Each number is 128 + 32 x the weight over its row's rms, rounded and kept within 0 to 255. Layers, rows and columns count from 0. Numbers have three digits each. The size before them is the row's rms in percent of the matrix's.

# layer 4 MLP down, 320x1280, rms 0.132, rows 252-319, columns 896-959
101:091096098135147063155099134168121145106167126130138117129131211134130150064098089112144084091139112159098079139107140163106133104109101130139168163068132174073051130143084114097154141091183170
098:171142150133100182136153126075129136159109151076101123119124128172098124159111114142029150121136203162110109103126146129112194149118103113096095179108149174091094124150153124163148121196115087
099:147046118090127060133156118094088111160173095055065135107096107074116094090134122117139106124141091172099091101151162130140157180163145082147115141109034116170162131135076144136204114121135091
098:161142087140138133074103110115199166120160095117105129089110107160070163147081155116087111134096057175135123141104108154132096073122149140073180141098157068137177136115139122117200090169130105
095:141150162171141061145158191175124121191098125089192170153186143185139092153082146111077162111096147107123178104070189152076105060128052128177070113151129191170137124147135112164171075135077113
098:125064133064089137127102102080155139128176155151111113096153144118070162153130102121171132133133088099144109119080076115131163155113131104120055138105107125148122107126126105059074114131121093
096:144100115153140128173154166144097184106031136106127184111114147169100120064115118141167146086136152085083121139145097155210119114104179129103167111152152168132090107100159119122140139086121132
092:109164153105175129131113130140142170077121102119163118150095123169156134074108069085146091159142107162105085156154154117090111124179072114076078150092118105101111137120171114170095107146137137
094:119094165092118152183119130121094114109108104101142134126139158093189090105107220160159160151114103147146155089110136128081153129204110160081153117132080095166142102148180163110192143110092144
098:134126176240108186089126161121119149141118127129156091143109092116165119114134137086102074107134114148110068083150175077158015125118121182098066142172118132042095198123109091142123080103157137
092:153132142188096106082155058155106110126192160168133159106140108119125110115157141133164150152158123147121110153120165153119124097159078126147129153114158124108143122086138078100118141147163158
097:138122147128140120137109133144152175153137130148126138076080139109123140119149069155156099142115143113089150172143138114139083160060096098114069139129147125073105116136086109076086142078117161
098:123156090129152143134118112173153099163084090172099093145193180198126184088132112113120100084076187139166136144113125182111082116150166074134168104123123127132072090144199143082104138157176156
102:178146141096124151113113129148144148132120148118154106088186135078145098126128082184154113132146177149047166106124143143126131164120108148125118082129151118152123092149128128139162132169128145
096:116092215173078154096146149118168110113119099115118114201149120155108120083136118149142130236126150098143157145106191082137134171084103132096163123145181136184108159134078143125167146133163113
098:134151121130100108101146168141175107158140155181160133183098180094106171150174117111121186191151146135139179101112160078144095146106175123126121141161167132155108100117153152112095170107176079
098:078153135151108155116129127157126154109069145121118103111097127167140165161129109117139118096111078142144083094166115137165087139175140129143152184103102085152174180115085140105106129097107169
102:176091135062157162062124070179089099130214156126104117127165137086136099140114074084226105078147117153123098106093180129114114105134115088128132150124118114100138114152074136073079140182165113
099:199190118148135179131122109068100164140129126105134125129169123178153152162088128136144149117120145083155091129122216187147129116170115095129143109118182137179100089207158096124127206138159178
096:069164098132158148165131111147098136142168170088079104112110111114212189151106199131100109189123117136109064196184144118043119107077145134086189110092105132096092130100140084140088108137146125
093:160158093124144118107092178163123135120198157108114108051066105153049074184147082101099152094087126119101107095172158127078092147123130085099097118143174116112136153145177089100163187128155140
103:120136146096142131114106123148141159160154182101129079110115096130106165108084063126150146144138111114075117145142133117070129176183127118151124141122211093107117133112134130127154114104114122
101:083110090133203117094136042080147142092100087127165129075115112139100123075196065115105089100136150142137142170145131117092120143113151136120110139123158185128111131174163217121057144126148098
098:154121176169172134143144113160105121121120165144076143138132172169189105095087194122137111133175150115184133120104145113215142137173183114110207141126124116111121088143165163122150119098097108
099:194137093127102141154132154182180140178189093118170115112111149128140127138131144140110184097082157158088169073144108213117114160140170192112113085143155124099111092109112116083169101072142140
103:156155187145145090084107155128111167088184162115157140135121108095183100093138055110137176152148122131127135148117180135157106110133081164113152126136178130167122104144207176141110112088158142
099:092094122102133130105114140133118105139188158182217123119124147139171128101098169089114082148136104127123130116132095127112128121141228137154120089081107161150087093127144199120104105191142170
100:175118113126083117087120126091158171101104058169103096196120134147159110104193152123125115147128125215142171107154161134109122097122134156129144134109129151123124162174185099148203136084140180
103:191238139148195112044104176162127135192117132094104103126149161135129147084082121127160168079147119127106142038082112167156093091124120092135101117125125136127119145130130112136164095120134113
096:100181155135144073105133166134163135142100128125110150136127174109096113221124149153122106094087104077146121166122161171179087143053108116083148090058087164170168133071086076176098167105156110
096:178080125045099123123175121140146112088092131128136161168112107152093078116096159079113116140068074145061082165116117123099180152116151161099148113135115085162124148109168093140159161128116115
099:119068174090118093049101157107184178119113087165058115152131132151118179135148103145096094196175128175146155184160122079140158132138118168132120124105162193072169134078109114102114142122158152
099:179114074100155117128169109112097071150122182107142182191109193075140066117148115135106095172174161133134147067111115144082121129113130137146163070116146156127196123124165096148171112103082116
099:150134105100155141134144122135111117085118121122173121113089089147189141103130130085092103123150147094086169163111092149177150114118165167159125149162081075171159139196147117127096068185105161
096:142072087180043148158118124090150124096153161144135140136092143150161149087157159138140116212091080180156148111199113102065171137150147106149078178168164148116129142150113100093172146119124098
100:128067145149102063131122158112142075200116114128188160134142158158138188072061142151142130171095167129175166120080114161156144140107150145151134130144054131126084127128178136153136110138121157
100:197101129049185121150150114119130064153131176115152172140123140105125100179099171126096098149125139150118153110124055136150113072125147102120121032154134171125126098173125184137064138120120108
096:087120092121153125121136153103159155158174171098098122070106179149129122148051084118082183123134156158083181128165072108156145074085120118136076128154166128144137123129119052142109175138139127
102:058076117203145133124119191126106174160120123120138116180124088142120138141095154158078136090132129163135143154114180048078058113140139180111169083100153150133099143117136149112127152138116156
099:108106123129180109133181084119167139149129157099188107115110159209116132139108121115159149168149047125147146114082150153109125120168138203109142053158121120151097131105097088157127120134124128
099:156152120134110106156156154164137178079122172110189122134166147132101147094112118147169120164149136136107116164070135183119166116100122174091133089125104062157128090148148130086085120110104092
094:112165157100130103117091068104202115127051135111126116147105101115165121121086086102124167165192116109171099199157148114080148102152183095141068130151101107130190157157136144108149116110092111
100:092143111130103146172181168124086163134143122122073157112105089110135143138097105102098071133110192137162113149107143132156155198140075168121108166148131139130115062086154122144142157152178081
093:148067101136096165127083105141130046153203123146116118166147102191151132094091130125130074152099131197089159149146092103123090102072175140104118135134085142088125138064113121153144111110177111
099:158121084103161119186141164120116122119115099141113162144170160158131109083201107108125115176113075086100159131163181166173127080092100134061133129105161129107118087178142162142108096126149113
100:104196169123163058089096116061140123087137130189082158098105152095097087140155154106135112043123093120052125102132118157097180101085115140160122156170182140196108136111112172171131079169102192
097:106137096054114121106136175128118119121103107126170096108125097098090173109075075071132113169120154087101062159149080120092142143118131085116110160082111106145157170139104074115148127168119104
102:132154159105115177136155146157144140147141141167137128162150117174115109132166088104147170143209087133191144159119068109213186131119116126135094190122025078105178126103110129193132135118114200
098:128095124169106137168103122063149134132116098161150134138144131082069129066144139144153208128087158076157082098134107167142117141096161180144143119184128117109108122144178184133130121084108170
096:160120141163143172077136144077188154078110151132092122138192165072174153110112163126173186120155100153132148102147102126113108135179109120142210125184096110142168091154187147103193124173151062
098:093199093134130133141142113168126177106053173132142146075101168103084166100164156133110106120179143101114116069186119107116123070125130146120087156109110132163087153116147127164111174130146150
100:114188106118082141100142147098135123183062135145120120208161112142069126067079171073109137101106122109159155141129123148157100155131096103121139099149101124164106110129110144081158151159111162
099:093101199149149139110146079098160109132121139147140149170103117119090155124159180095089143059180172082098129205106135145126172170152054124099181154118169141171094130180103101104134111089093063
099:147166196151175155147122115107183122136103172126135172046143107101114090076132104134085159141118121134111228058145145099123129153171148136109147080126166135165116074081091118077132139032125154
096:147149149114102188106156153154171157125081129120133118210166125126110153106156146118128084137140125117123144164123131137137108158137081078198078119112176143131096134148087137201102160132119151
099:109179198144115148152122107103203178121153156154088197113146091091145105089167083120110133176094121156141117114157109087115166117127167099110129166135124161116091111125158125158117085119102163
095:102129135145142164156115093095082115099129083100138156132174100098075176118103142097061101130116192152151182110118152077145125140118127094100131090158150174150064123137054077066130088179176170
094:100140110110138099167188138162140118105098137157128073107188164129147179014124100120146122036082106057156154130182122107122074088105151139137096142162128124184096170108119133110074121154143153
095:137144123109145154116123136154150108126088169148072145086173051110168070115120103138155118062133110130131108066205124142132176136117124112095117147138144129188107152107118138104112176147150087
099:155138110148096156136096148102112083081146116158162134119120152177121167140178098185155163110149146096059096117167122154111114173164121182108157116102172169124078048079149089175169138142121215
094:164127092185080156068160162166106134133126146137161126096094121145118129192175156058105114146118152137115122141161110122122108136113157141095081078107121124148160099140159109145085100168151045
103:170085116050148078140165140139127120129124119123112136140175142147119065109079123131120095115112096187159155144113139128107115162101113048192085114161163061108138103135108110108146111157169135
096:150180164144116135197117149095133130136066116078099115123085114113108143144177076103140149135102129119104078156126077160137132143160167149082085154181121117127153102186118109121175150116159097
102:156079107093141124128122158108178130116126129113135150145122115117170103096104052113121146139083109139133132090129159072156111173161148072133092086111125112165106120175156146189177140147167120
099:119069182049171138149120141081204145115093085156175150177208194119121122106127145129066107144154177127137134124168101214152149142148129176155123187151164137147115161127146114108097143130165110
098:163109146133140106155118113074138123111120112169168146153096114124173083110146129089156108138130102126141074181179180134124146149112195123138104174122148084136091140131087063128136084088114187
098:029154123163127107131085154118184157128109108128146142174187110047101106117160113151145168178095146067094114039160155141144106116199097150161100145146125118138124111071098129130172113092145135
099:086074122102095110131144098140125083149116143119107105140164127075207091139087071128141153094116154100149190125117130110152142109109200160124107136131124164084073120156134076105118215141113164